config.toml
n_layer = 11
d_model = 384
n_head = 12
n_kv_head = 4
head_dim = 32
d_mlp = 768
vocab_size = 32000
activation = "swiglu"
norm = "rmsnorm"
norm_place = "pre"
norm_eps = 1e-05
positions = "rope"
rope_base = 7160.0
rope_fraction = 1.0
qk_norm = true
attn_scale = 0.177
bias = "none"
tie_embeddings = false
parallel_block = false
extras = ["capped logits"]
init = "orth"
init_std_qkv = 0.028
init_std_o = 0.0
init_std_up = 0.028
init_std_down = 0.0
optimizer = "soap_variant"
lr = 0.00439
beta1 = 0.95
beta2 = 0.98
weight_decay = 0.034
lr_head = 0.00506
warmup_steps = 67
schedule = "wsd"
decay_fraction = 0.94
decay_shape = "pow"
final_lr_fraction = 0.0
batch_tokens = 65536
seq_len = 2048
doc_mask = true
train_tokens = 425700000
steps = 6496
dataset = "wikipedia_en"
Each number is 500 + 50 x the weight over its row's rms, rounded and kept within 0 to 999. Layers, rows and columns count from 0. Numbers have three digits each. The size before them is the row's rms in percent of the matrix's.

# up: layer 6 MLP up, 768x384, rms 0.165, rows 21-140, columns 0-31
# down: layer 6 MLP down (transposed), 768x384, rms 0.155, rows 21-140, columns 0-31
# gate: layer 6 MLP gate, 768x384, rms 0.156, rows 22-141, columns 0-31
up21 098:476442432374556494430473509456490399537518554518495495489509397494480566479472422551465509457483
down21 097:532501575590532459539449580482493510536527524524551572544541486413439524477526421540528576528513
gate22 092:510627546572554492427482511482511471534471500494504467456577496480498508505496538494489479399519
up22 093:536438600488501533415500465405608537437569396473446558616440470435480363434481446532532477534510
down22 095:436558492371557559539533597495507557453500459517466520472388498515500537559529483461521497584548
gate23 099:458493612568506525501486493451430572452541489500523487501512496523518444482413456523449528558481
up23 097:489487462440431535463520438542572419569424570504533476497614542558470540428521487505503532443564
down23 099:525514494476394528446470486501496424603451513461517494533462508564563534505479438532490594418564
gate24 112:641548462389606538589577537554361488531532525474542489492538528548613470585461503465409503489428
up24 113:547428455468392476435458511484587558583444507465515502455584439421514454445541482484538538482526
down24 110:525416537413400430533540473441467460480530515492480458489570492538608499496462412546513519512530
gate25 096:460505515508565462448579462549517522470553551588415532458366508590481524547422513460524548485430
up25 099:523496495546571550454543498559586429441438500509522457424469503476497540457419569516536479509487
down25 098:472407499498466526431374534484483462482464489419575518403500473423488413456490437559551588504547
gate26 111:472497571570530496559527383452475502473535544549493423480517441497509498562361551394481432561554
up26 106:487432454491480523481430537500509520458414354636479389540446508527466479534472553502477611463450
down26 108:518451418581436484466493507550448545582539542449494523444498437572458503574413500462500540532513
gate27 089:467481447555560589506566554501535553310533408490549469450405472519520459467566514543520588573415
up27 085:522529430465446530482512493471526401548492588583457565526632540602494574495520490450454530501420
down27 092:435544565490524505467435456497545505395528568504434515510466460430497528641487439531515501459550
gate28 108:556497543522525526472474472447526543515487551546558567498529555454396530485481464534544412499491
up28 106:458476505464516583550619493565556498422515557526548539557576387476570571522476432537469489463495
down28 106:473551517505501546529535498525591528510474521462552541594519501595530523494521554583589587521483
gate29 101:470518537482462499494557481469490540460504496491484490577400483455504596481524595425445496571569
up29 098:413515525481450527554517486458400466475512575541479489537455595484546484400461432500389503535521
down29 100:536604515550535483501532487474452472575447451488469387634559497473529484492389563501442492501483
gate30 097:504501500497391499539499395569475530479450561470486444553468460553532543533532506422558512525549
up30 100:517539453549490484508500468526564427529495507494447517442434483496575504456542582515537567569532
down30 099:436536505531525569487434579491455511547586518538451566398514475492517451487597531440487562509497
gate31 096:499453465483496502481482525563593406481504575543522499579530512502521545517459571480556438548391
up31 099:518462403486495425436466445367479567389553595528499446479425500395527451571482511453412555448504
down31 104:430550546495653487504577494547553534449578456379552470566509558490449494591402496611490571465465
gate32 099:441520524432456465538598426559486510553495494512549608541516554396434544562445433511414523489484
up32 094:462446522494463505481536546465508485565553497543468551454517475557569530464529527477542414508540
down32 100:591522397429488483477570578482515536510514530520448530506517497475484508507493482536428519496487
gate33 101:490376478629487473500568555591589510496464440487443537524476437576464499479457577477492467502447
up33 101:540469508530556566476429530499457578500463471465530509576539505528407513462445459486430491615541
down33 097:495453485529494489556520494532571412560455481423544472426532454547450505546508522479484488565453
gate34 100:551554575485542461523580539460424472549488441495615547430471507488506533552479436532492549478517
up34 094:471452538473496405551437546467509535603473537457542576471552454453483489425484431486448580608578
down34 106:538460528541514550472415445497454520560481522516509512508472487488573465599595531516547550495411
gate35 095:565551576478521547558463496549485510456500465523446494551466411509447497543455508469485520496393
up35 094:529453485508522459464597483473467527433521535547428529531535514456435511519402500523493362492431
down35 098:456494562490564510458529558462494487509474534447486479563486424522436488508527527481420506508509
gate36 093:578617483463494526497472467452549520492438543536499465625392506477436464424435534530513471462497
up36 089:477467381450480486453609561389496543538552554568578508550533555578605405481493666443442499372525
down36 094:520447486535462535471495501516511443515421518470444519420439434479556572495486358567547458476508
gate37 092:489509506490457541507574585438559490543523513367463441476527552565494533615493471508562416517509
up37 100:466522500537451528485549499482524411615504433506474542569541487565580517547476471515561509460517
down37 097:498450468517440532608414424516460512476468497382533520488548476555508578402535543479581439517478
gate38 107:522511552494451571449420536536429539421472506484452534462596507617526509480436459437553479574663
up38 100:528534540520579569558470539468506517548529448431545477438528563446456480475483463503457472581508
down38 099:485474435564546499572549421497519487543491501538487456486623496490538570479455582516491574540564
gate39 091:513551555441388436503551619484502518585421475556473580479572473556553524496487574452542424599539
up39 094:479487527550558476572470458473465523454546432488477551537427464489493503423531521521506506518502
down39 099:534503505527557476465504494463493510538491517493514478501512537560555560463464537514553468429512
gate40 094:472554409507499430495586511517506527533524503459515529460476462491419523531452498518446453459560
up40 093:457539563539501457500582374611508564515421520558581447525605630547514465508518514440419523506505
down40 098:526498509567464466415468509501473429553498571414440562577442549460441577513480535510503488520520
gate41 102:406438450468521527468498503444441488473420533472534538551491560488514476516553438442426507434527
up41 106:483441460461558459550623474512476493601600551486463423538470486516540538556382523611496532494585
down41 101:478523518468518540568432420402539486499494550488544431589442515612448522600478569511556549541547
gate42 096:473568540540539542519541547498501563467551449500517471516492560543447518501449389517531531406515
up42 091:491469508489542551626405420502432494515605475491533496419558444471536604499477438512520535522555
down42 095:578576435434454394477568491541501577467430475446462525473475538472561480485410510472447467518551
gate43 110:496413536502490576434529491465576580413553528472491522518487436468425518601532489479437445460493
up43 098:537521588505491611513584441472503442597473476528532418488404521459558520525597501486627534540501
down43 096:548547485375526444521462465474424484524543474399520509571525470503478471553482456488421504396457
gate44 102:478564558459447595501594411513508514547503563447427479471417501528506553470532503621496500433531
up44 104:509499547549544515563583585457483414471457539454526419450690421433444524464565428571504489416488
down44 096:559529536493435373505444425495477486492520522531539501465521440480496544517482426529592500466570
gate45 104:394456539474494582503589496575542467545409550464518456454598570444475479548449484574527484455522
up45 103:426423528399549506507481548529521462501510429562529563563528550491509550514488509494505470417493
down45 100:419506477535540507606500448526456428511588514484531476472515466510557540541444556536533448488425
gate46 087:431467574512456489522514514422529437527529610423417429440511533404529509514464484511570530510536
up46 096:481587393512488457516546486525471476451431438461494454500459425502509545577520655590485459550579
down46 089:499407451514512488460507442493412518468529501473525587431589521443500561461555482526538494453527
gate47 100:526505522441505428404528515550538472611507502460544533538489415476544461535553378510453561464475
up47 092:449487592469463469516536484514422428455545528425465524528550440569526526514533541516668509448512
down47 096:488506555439486406431532571556469468458456489457487390436515472544488445478620559552522548410465
gate48 097:510399437560467535468563517478462483580553588542521467542374501534484493559477595547465481483498
up48 102:455506497490562497431516489491602528400511449489400533482588471483525475565444497433419488537526
down48 109:525404640495451497393574503517552504500544521478513484475491589470520537469511558560491474522427
gate49 105:496526525509506600476547492511462527463414369419572558526461426458554478462566532542495500520508
up49 110:508433521564486441458494559465603556470516503466503553483504520478570450403492606469533558424566
down49 094:562508528496523530506559510481405534498471448348571521461581487499549453480415560507566533521407
gate50 091:415509480457527538566478513453618383488447469461535469529446508515447457467482453522487421492500
up50 108:444535505550450440438468447440499456573518489454523458468477544422496432531471485502433571624504
down50 099:518469574509533589524406602580451483485477531422498457441494394431589412473544459542442560544447
gate51 092:450557509519483469487378377508382368530469456540394522454556467507493423519487479380439521485484
up51 092:494498432474535392536509513544433535462536452428581451583512607505440449532520574619481513497519
down51 096:453441547519559520517499387475488528525514579543488496528572484598473497510549400508543507476481
gate52 113:486532488500449533462390563522496589541511560524508559459544560555519553495497481573502439533498
up52 109:425573510383589488530507512482462469515468516487368572484511465494456509514493475438528450432447
down52 102:528512513430540466455535431524562495452536529570498481547491565439477464431468544517551528517441
gate53 099:503525552504414528486443534468552455589507486390583490555490501481484474465503497475427475471464
up53 103:448512466463529452570487528426532464471591501429459404512541427598431537507432437547489572463580
down53 108:425558433523508444536495543520454431493508455428428442520468525479493420512501524548570529539530
gate54 094:566489509617570557429466524433533476583475405478577581487467401458444480577567397461529594513529
up54 094:454519448462645420511488551482471589481507554489514451543445496508468585530545538438579606541648
down54 098:440589426540437551547468431468539579461466601487363544506503464558538507461485515542556551537431
gate55 097:493555506495546478428571504565542430508478522554508452413495560477466510552533470501506519495486
up55 102:530534437474529553419425480525516493472553556414417535495504533479528424608455546596554402665523
down55 103:489557508522528497466532528460530404483507503530499531511471423471569400503479446488477507527607
gate56 090:523450514570457529567477446470547431552448625487454546513497559481583502484590504521587574471558
up56 099:491516518434593474576464504550507531495572482480419528612498529422529461450516381529559561460471
down56 095:508465518540414414579454495457480509581498472580512560526530459469411542523547569392501571525524
gate57 096:536469500562499460491544441528536534584511451444494513550496515426513557446484467449418590546452
up57 096:510482388545527458520513505590469562426562494531630531479561423510510483534416504510457455562468
down57 093:538456603474451471499552522387559463557477506535525486405531506563426627488504554558533442480442
gate58 108:503472475534417533499567515597412532557536439536519482527495497403466505594447500500445595508509
up58 109:581520408520482481602521616599571438504558487470482585573526520500490520420525594465475493499542
down58 110:536483529418543457453538437500484562548424506478602458484501484471458491480595454493466531470498
gate59 094:546339510487456482611566457488473538606478449503528424517447502580529562472491411460488551563524
up59 093:407491563495544523535481471497578545520521523553446536516638513572459480518525510486504582413453
down59 097:518488569494458434511581566521454582580545509534374515525457487556443435501484519536503526554532
gate60 118:499587538587601526482481426571437609492470525469518514573453425550431491586517513452501435538562
up60 117:532453411479414551481572600469530506535478532543478480332459567491530474442595434501521573598495
down60 107:604450446503485525438588500506588500508462462465442516547553475526476450489599459454434543529575
gate61 098:436458461465559591535539497444461347514500494444438481514495540514532598461489439460491522504394
up61 117:437605510493543387491428478580521577482478520503516582538427495537430434547547447538497507475485
down61 097:477498482416519516584471493545411513519486572570427538464496515560489539431447569528416435423462
gate62 095:464452540484601554561457516431525463495540482533548510436503398517427403531589499385500441515579
up62 096:517530476436493541499509417534491503507503566578419479491504573527480523564392470494496561483510
down62 103:466537513535505327558467570416558501527462551441582446516454536525553553488548544481483503472524
gate63 103:467446491453468524499466426425495445437535411413449473526505542467534470535491467510461546413451
up63 102:473525569432451540560543463543546447488508458540394485430441559495542475524520435479427489450480
down63 101:551438457469425469502555482498607492452459512534488537525419543436418450497520519481490511422480
gate64 084:540494501483519516555437471481540457440499603589484467612487515504458487533449486474430542515549
up64 095:473506521559481579506453521552585494496477507570453511504418438486525534456451456469511432494415
down64 091:489435533529571436457496525494521439503518506421509464527586397524476551507466528475539523531517
gate65 102:451527495531442489495541425409393565563581553506563491427483424453544513530471485435517396487494
up65 105:498466494539580488457514506498565556441582511406513476525564457431564524518422473564636508519585
down65 101:473464547485438524467435482584434539427407533555533534430508448524510476480457511501471611530455
gate66 108:468491535494469549401454468493554469468525486439583500488525505417503541507519471518513488388560
up66 105:436536469550468530481479508544453470496545511455546521537594509498514541502422555490517553460587
down66 108:449467415514484457476422499611553504484465426679533492461530534509612489545491578444451466479526
gate67 096:521502451474510475482529474526519490470497502365502424547601517442447554525338451499512503379456
up67 100:480475524549505467521427489508424407419402483487545463542461496519528545463386499529470395501591
down67 105:393545478530417444516447495543458542520446521500554523458427465515480378528489572587472449495497
gate68 091:411527601452488535533524472474511452473475534519541410489426487412443471539472478518457557487475
up68 095:548461523572443482589517546558497539551459530525491465451528614484485487477481518550514547444554
down68 099:555520481524535600468511530491537541447503497507595480547486504515511540575512486462466506444544
gate69 107:551437496502481506525551407583454525533502479535484544595434523459554418530430430465475546474440
up69 100:457472510443496586432541399421482603528531410498469615430498496483488458511463522581507546643592
down69 104:490487603417487511470541484479487511503521486608409542482380448495517508453543557414504467482570
gate70 100:558414514521466379546453505584555544517480572527457473483527503518533553544567595556501603435480
up70 092:544471538454441491585432515474534496461561528501494537486509506481516541522503426478463505519504
down70 100:509553468471451446523443543503617498486519523605555442435510569543400561395435506521524516592591
gate71 097:498590497472549503486495462491537533457480533496534533553516526521476459409478521562524590522473
up71 090:505598516504463477481512494502473607515557528537492557492520506526602562504458597552469545514425
down71 099:565544528534541475416523377470575539476476510506515452510475541454478563513479467475507487493475
gate72 093:487429479507433489570529643512524466427459502553512533555533488493492524541507540550505508481515
up72 094:580466479555502481473468493444449533519588550443600453516552554480517554545472565548525515534533
down72 100:617527495444508412508476533467566581503612628484461457524472477483552440508474526503489568594489
gate73 099:557507468503551512520394482604548524503531576434437492497517505528412494448476457445555492487524
up73 096:461506490471498440580481522527507457522507522461512566526572600429522495476503534570577533415617
down73 099:515477576475543533537553482518501541474545563487515493621429543517376542484448527544602440409423
gate74 104:545473486480444556497497463599478464536555501477535466492541485574508409472498536435462579636487
up74 105:568506547476518518612499442490382514483493417541517486471613472399587454394455564440455591493555
down74 105:477471516471550510529557524563420423474526486483579413489467475530488520518438507468472510519524
gate75 110:461463532600518544571472606502519570547468449477486487496431554547466509510540420526481542422446
up75 117:564438543559545503407433528497510554442495556480456531583456441513446515462453419480456509524359
down75 106:497532580426485418506535479525441430479517541497447525497560545484535593492505477552464468458479
gate76 100:420532546492461526440476532442501528545439523524468524525431546457526579457436486556494527601479
up76 098:572425575498561550518492448508516520467345566610556592449494530486494539546583484374464482447394
down76 092:522472528560491424502374440462530478513471592529459574520495517465589487503484542465491454404462
gate77 093:535545609482454502493518511550446520592531515455446394475519644482509524435498475481507535536520
up77 097:563437504419508431504407488428470494507497556364480470477600530529459532606554436486532570493463
down77 094:579599537502549465501520480524468499561457521511524459519484482439520605493546453472463432452503
gate78 093:454462417508483588528561465467447534509520462388495578435534603577532499500465524483516432464487
up78 092:572493494461406451456528583520446496524484467517589497522467454481478518434416551550626453431498
down78 100:395536441495471560483464444489511565487472483516488462503492447550495499558428511507538452443511
gate79 095:544525543524443500555519596461478446507473486421435420446480445455585509482608510534514536498468
up79 095:481513570479416483534563507540529434570517514448481445466515446491494605508542479527507398470461
down79 101:581464529478505548555588542429536438502470484562535512547496475475474496411501507520403539431533
gate80 100:539504596499510518443468507570535543530557466490534389484467440455441480546490530499548458447472
up80 099:471597504555532413484502505557410501485439467470542422516615498517512473449464363537491570550420
down80 096:475520525522466531481402554510511437414481530422442513495543483405497477448498541549460433538532
gate81 101:521621565392626463515534551482552634523498523600576543544454493494540566458406521531476501514620
up81 095:547487449530469535536514496479496568557475512535495488521371534523539473511453426532480490462519
down81 096:506504512627499471520549474479440471504490410421489531559501559443553581498547572431462482439464
gate82 102:519509392512412481426516540550508488429412520440441508560462517448470521457455561439563406526526
up82 098:511522585507536500523404439489509515551522464526483532470474480478553433422563489532524469488515
down82 104:525601575544557503561486445569541458478462488534539600503524453474435568458455499422483519507528
gate83 093:450488458480519433489560496545537509448508498475502520503453501494493480480421527523562550525515
up83 097:486488494502588529434458600548551612495411445462395423453582549499517568401411473576443398485488
down83 102:489508519432505445552426496550482452573487535396452524468579494534447428496571559530590563523537
gate84 090:438416465524446478513522533390583495519389535516480515589523468526440503433362608544472439563546
up84 092:447597433486541543575445447440423519490526451434531440500525488517467480506532422549530499529433
down84 092:569379616572461464474571500453473488538480452523484519597480540515472496439521483515493514532537
gate85 107:492514528428507523563494489515576435410457478532513570398514439440529582461455523511474533487564
up85 103:496493537595492526503584481523441585489570529497538432516502545549457431398555516435446524414452
down85 108:469498485557515496457534480442519455538562475534451512537492509538473448399600451550561459434467
gate86 100:538479475430463525513469470452517550488477586499477492557515480523455478425515472487445499461423
up86 099:481433543521358504472561520509532579516607487587502504489482558586400372470557505479468475485392
down86 100:459434467465507465518445535510511522523622518541518522547572532400568528504607478475435446556432
gate87 095:467550442567518470547586547601546539507583467550472437539507496485503554429562509492593508505499
up87 093:488470566511454557552486464428510504524568502457490483452461515475538468490466535484528507487525
down87 095:491554468499500500586413511584445556575513470473573511504563409424537506537403545523447486513540
gate88 103:498478583410515524453503392431559564432481465508529431553487586520382587496527457530539566492538
up88 107:522567548462522514468517468501519514495533426542583548483488543478497398521494517540548521408462
down88 102:621390424437436494562524508445513498455488438568519487413515420500553404559557514496455504516478
gate89 089:522567408480488490592519515473578536535451652475543483472495489433589446469511462515571508500510
up89 088:479411521519515547446456527507429459502510380444522481492535471522483488545428477555430503492445
down89 099:429458470477574510440430518538606473419557473480550498614517453418411443456529604521477510509506
gate90 111:498552487424616415536582518536451314519484477550533520543531482525512435458604387491484512430455
up90 105:536422547599444526500558544417461552510592549527580460546583566468494537494563505437459411472435
down90 094:579492525459520545576543504550551460508523433427497504499549476489471513490582576481546453430501
gate91 093:486472465508579531468506484542477472435483546483543457432537554591466526561398532577520444486460
up91 099:401434470496426411541520510469540553544496523487501504506534483475524633572502491411506467489507
down91 099:471501529472436636512540513532462542592565542502443507527426534476425506576480460476466533542533
gate92 095:589523580511526511589556458450540518568459404499519462493463581503520504589555464450492524491503
up92 100:516485535504531467410471568595516372496532495457517523520510502413517484522487498531387496462430
down92 102:517343479545498475493327405451548561480498463489474396495489510485608497531571548563553563489489
gate93 091:464487480532534553531558409460466509576505510605562426478492540424440486410599523519461430505538
up93 095:480531516527528528608547556459475429508559453521474481461524555541530573529542422524425548525599
down93 096:536448459537459462540403472564493591431531500457515478593528563567488473343463496438484502514437
gate94 103:549424494512538568449478549463570475507625475511487495578494470468560522411415542521597459466542
up94 100:463432547593350479487555492490377589536403386533474540489504526559447485488488523468517535540539
down94 094:466510467521626462511606515472565523562545528534477439511429446585462493455541529581504503523517
gate95 101:464506505482495561492531503594527487535605517606463491585440403479529397465515453456580479561445
up95 099:525487549442521530452481443524529588487506481530578512533603459510549514506557508456510408483521
down95 104:471561416369572427469532562520537436521434555442440508449547501507484497599521481549436574406512
gate96 097:514540544529542543593516455464539426543560508507549573475518542426464497516508480510453500530514
up96 100:500525481521520467512461516496507546455373514439552493499495533574507548519580574488515467473572
down96 102:525556485482438530500437537512679476563551517503452491475509458575391535561482408553483460535518
gate97 095:446513374578504485448499526443536477539471528423430558552470555495487536494447603478540560515538
up97 101:551526563487441544428538560510556431511379523475414503498504434513558393473504455438602503454482
down97 099:591472505489484484520508493443556578517571484604451503514470518597492577462464501512505467552531
gate98 101:543539486560296515514542523523466569528556366510524538531425589469473484396499500580544506476541
up98 099:475426445491506515546436470457475479540543439525499516505510508492490534472438528477523522519504
down98 104:522410543494357461465538442575432485476515530501436528617498448459445546498509539567480539447448
gate99 113:444461588563405471498451547602472519530503539506557441495472556408505496631471386501454547471449
up99 103:548450449559395490563410417429475415493486510541563453476459532506464486487509493548572528546535
down99 098:461487605524533406486488526542531428498555465485527503479486474447491544515460562535555443482518
gate100 100:417552480602580526477483432496559553566511525453431547533498462458487580407477477562428483600499
up100 093:511515547491465481543446542400506531384430523493534395545488498497525451554559497524517417427519
down100 100:443550381532567458540482460508491480556441494523509544577520412512450585520404538523544556438522
gate101 095:538594544488416444524422464480509516539532559546500465466538541541474515504650450536484517566493
up101 099:525580466510589496472550506474414483400534506515474446492539549453452483401494472516508617540446
down101 099:529382594411480514434505490509578481508420546451447461468436429551514528475549455591468493516451
gate102 100:547435505555475548465591510466541477474488476505528563481510545615466585443501500538496567461471
up102 104:534437505503399528514521602488511515406368462510520482445425565526469525505504473483569526467368
down102 103:501521515429548438587527462443596550522472539567526602498486522552498609383448463469589559515413
gate103 099:429472442426435504580501531496494564513451501495558531532416492466534547549495455571569544553497
up103 103:452556466402485530513451456486490557559509476520527494501412459543467499460604450493432563473420
down103 096:496543414495578528447535478504511587509545608508507583550523558507515498458537536507496484453501
gate104 095:478433508518528465483438515594493529461403356482416511565420434449524535545404424563549439466528
up104 098:424389482497487405485479551496487522521440478604507461429555502517544455549497375442508569532501
down104 102:423552479504488388529510561492571534452540563525484474526540523439531529497379551593563499515531
gate105 105:542433476561486479486454496442480495487502520458421450505454405399514549488518481551425579485543
up105 110:501506535532422520458486480503459474588474502440528536556493401458541427527464508477509461489583
down105 105:475523511508372557489574496461498449475524507497507511415630510511571425519476471522520453422484
gate106 097:466583518608558525489507570386508545483497498470544490438535536564475392514456612556503500590495
up106 099:498410444431433499544481474508533514457477591433539641493534475547510425588458477601446641483438
down106 101:498531499522476477658511489521530547531524537500441615541519653481491508492548480448555520430505
gate107 096:512511518392511482507453482476499424471465483499494467431506515473495425465493514389536470475520
up107 101:547488471545500499486497445482643558552471510495411518499469533498517613412502497472608508474535
down107 096:443526537466434477428430534528504469468553401381470554489538531557468507529493468482632562488541
gate108 100:453448511478521475474516524507409494511461528479543550464517452531394487429505462606483557395426
up108 093:577490502538523462542519515545440453399460555542574486422456532535404490454458445455427499439439
down108 097:507565480469539498491523532508430516531535477452492514597469508378540622519429528534464452473524
gate109 099:539389426445509553417466416495494604543535499538306467527568401496450525468518487555523435507561
up109 095:434484517484573576461590533617524446490592571457507503472513524461499541455570597553572505489384
down109 097:466348549501610506377456542592532403573486519492515595584455447510531507499548537399581498561496
gate110 108:609469519628520488562463575463457485458535429530603476533520472422457466473439507487505560570575
up110 103:534524563481532483559522564470495494444463506557502441489530470482544544535491429469402543498494
down110 107:505499522494469483525486490433474575519490638517494543580562575410480659476485390571487530438519
gate111 101:455422464491558502505466556473595560508505505487533511496653505528470491508412561504518514519528
up111 103:398502495483504528520494481512549463569467488490503458484615492536482470503540515530528453428554
down111 101:559474577500621587569508525424476514543476558539502472540466436459461497404486520486480532411574
gate112 112:547594481472607469480413565503491505496466500404452564533505457456510480496523490450481489495496
up112 106:474528500514543539530584476525541504551521436513592483531506509479496331498477553461449561494600
down112 099:413454535417512453442452540505497517439479498537431448392572507433459489512488512499495543515505
gate113 105:493440490483490491480428512605459593453585472427477533504498425545483546440559516479478565525424
up113 122:449475473479507487488500428523475458499475621402431476498449478483568638561470441523544504547522
down113 098:387490521445507512501558485491424505446466481441515434526516560550504528484561555529471520498488
gate114 095:475489543513506513441616424487559648539516502485529536560576509494564465392455485473498498533505
up114 100:435492534486530440461565490535555402580460546440508531502549551470427512407489508552478473467503
down114 094:489536499495539505462512453520482542508511484552523482469464462363477534512671515538430432448501
gate115 105:498562402476460519482464482523530520555463538460575613557394483447521507460496508506515449512579
up115 096:443529555530562489448496497536550454453455540522517434508600475468376556551541605550491441515442
down115 098:539551479500518422546496517555566479428538558484488552473555455462452512470563384480561518520533
gate116 093:537579440505532520507500503488475558453515550522440436489484423516470449567534503512532485561456
up116 094:531521487584558609497479605472525464452545453548586511467479416596481537370598485433596492493417
down116 096:504580558413457481545520431516472502413537382359443473433512508466526474473501530526578470557609
gate117 098:503512513475525483532492426485504590455495546552493501470457514453513523518543419566497510558474
up117 094:387481414529543524457456570536502486471516461578486413451411450504437446535465494543419388472523
down117 099:479517440482533564548492496500575549455498562612419532557533413487565509472500508558528474491468
gate118 101:497441515486466507507476514527464487457533534530433485493500550493437392441514595473571453464444
up118 106:504485452479446529492511467594523466476652468564550578488479463555357450496492438489414507591500
down118 109:498494447485441557478543511518532490501474469504492563533467520453534546480502538512451538549506
gate119 101:564504497441505479493543430474500485541562481520429493538549591455554496517500506524437593458493
up119 096:522530534590508556483491410592487455530491420605455576477480476509487509453515501492551484477495
down119 099:458488468475530531509541480413522569499428562574478487469422525435495480507545476601473566426529
gate120 100:449585578525453505496430506444470513410515528401403525524497512516477497478445451489493518513578
up120 096:475477471519536475520578527570425477484523538547587457493469589535537426590534542507419562414488
down120 101:514510424463445481534527507467480439431525494546590504567483516502409417499507425494423457462475
gate121 099:535529489529466519459500461516536461532452559490553522495398498527596517426447457568566438502534
up121 107:558504473509455493456553466480507511571504571531527473569479472505415578484501373503453424465452
down121 101:530454465517565543564537586429589498442539430494466534492467488521538427350556482511577513616417
gate122 100:467501451536484529448497426521514499510541501504476478539451482461557480477475496420532559485556
up122 099:495387542444569442488541490554503618483419581486562526568510485430403517519511490483495478511515
down122 099:524469437482471495431458460528513465477499555550484505440447476464554445482498508486414442588576
gate123 096:495513436406623443607486557573515571534559467482559470503465506490595545627436498523505502452700
up123 095:510540490550437551413507505554573470472550492441563473451489448612526456445586452544501418426475
down123 096:472458556497432486470571502524564569508523454518425420420522604501499583494423608513584519490435
gate124 103:472551515459508531506563438451557494448507490512536451495441560577492392518464467508443492496580
up124 103:457463473532535475463519476530519499474512424497558532471510454499402415457567467528591508449556
down124 100:534489519462391559380529512507495488518455516562587533447445524449553517468449451505531510439605
gate125 097:502521552544487561570507490456474488510417467514467507452529499465610462397501403469590515492580
up125 097:580502558572526516510507469389512468476369505608562498498527535533492471476506420499442474438537
down125 096:560514625468522538466411557586513516607559574542571518486491560508510464477512503453440516518594
gate126 101:485531490440473525539506591644491500428482558532523534470453517512492584543556520439508515523457
up126 095:485502504580470560491496509499592533517491495561462512460516588519595547505476536518471455542541
down126 098:458455499479493476555632584584447568563478545520512496474468421477551555505492562379503456564567
gate127 094:487508532576529483436491416567526557455488519432503526419539478476563527469527445503544590481509
up127 100:547499376558495496568482594489492518542486537561412582473468535504505553548554449557478398574445
down127 102:464525404416564577495486502485494495521465536587435514532476410432488503534480506454408458464426
gate128 097:415540495495576479586533471577508440469485509550433601376463494457505503445511420412428533484453
up128 098:417524525440437548501457460588470518497498622436504536553449523454491501514585541395508502550469
down128 100:558479568457506546610436503545559511491506511493487456560555525558578436498580437429598518538537
gate129 099:517476498524492533519518506561589567490568426571419402516410491572437567418394574495502469442446
up129 101:403519430527533494514580504482529429515568497468476484514494505387489556512405469373430586559539
down129 103:435502449465452484469552470483565561511480476533517569534491514447577481570493450353412438537518
gate130 091:494593504508516499515454535541531529602575494548461541389524651398509546530474480499518474569535
up130 097:538528500517452521447496540532526437541545426572508508538426520457561421625551393550479485537561
down130 096:542491539518464541435505572595462457486481539561528582531420481473446566428510602430494486530457
gate131 103:599478546521574524571484404501478490513510415476552554413490470496491486495475445470521515534524
up131 101:419473459604534483497413563616585514474456614510524452580492474449445594341563586569477589474493
down131 106:497529449452468494498545495491506466455436449440448475393629557530488461444469488512404573476427
gate132 109:539449491525616446587547561502530490528529525403422547459538446461545599474507417428500455530475
up132 094:585479604521453516474499498515494421454471462495522546514513460448545464505517373546562521484573
down132 097:502523384433512484444496516316397455503477480490522565471507507526579456553566563495454453583531
gate133 101:482506570587578511399466554407593535532503453449510524451453501495408497504538478448503542565532
up133 098:499487535390554599490498496492562534546586524553400555544455520529500480502516571458488540406490
down133 100:493509619527499589529435517528461567469483460474489447415519450439500583478543478515483453418477
gate134 098:498532532507512493587489545511531429500485527538508419497458431494520505510558551416470558456467
up134 099:446548560519489534431550426473403533527515466483463537562446524480482573385444549514494472540548
down134 103:469522499467474465491446487461493393386547444465411383469540475504494495513468534483491528452559
gate135 097:565453461519462581563534532505520549493505427516535444453407527482480461533512424553560477515437
up135 097:496455519502565544537396484442513555550556385538440433462451505476522501524434452422545470437548
down135 102:473548516461496426436456457579460511484580558515407442488597483507479560490517466415455488542550
gate136 098:560481570508551504516491478486585612503531503541536512524453606493462517505500493480472548474435
up136 093:476492504582474479441678566501538580498596514457470567531573443435486558524454479429528534476530
down136 101:526556501424519414591389401548548491434556574468554432541438499492508504542504539572501522513481
gate137 092:490530501519555582456500412480484473514497493528561502583507577494479465544459425462531481646490
up137 090:473503421581532606479532453450504553507512497467597498453522544449456557486529426505429442406533
down137 096:586477468539467556433556400487495472440453488548535558538498504462425510491541539534571600491448
gate138 100:520444548453452520474646468583427485437459430466564557486534583537458520528507467526492376484443
up138 102:505614456542500454479484440469522489472414474566461520607534506510537470543525554394372523489444
down138 103:502573495469527552463519508474460512457477524507472523526481505453589544522490500510425449487510
gate139 091:483563476422483390534544521458554526420481574508465544456582524543629539492426487520507534451510
up139 096:406479517494500523440503509466540467353515393464462577462475556595544455526493566602517447545374
down139 098:426606485491467508549515539529452487581522517456446591538575475479491495431559491518496572521464
gate140 097:499566629524609513413559549456457510391432537487531555513521500419480395431513490415523521483565
up140 094:479545482510514572454468428461518476584443499438556521485476490466484426489588518402532467523508
down140 096:475597439444473491515496527466472544513569483432498521490520424527477478457543524522481511431621
gate141 112:482486533522553553472519530517507483592451531495464401417504496588502382504522455532507453584539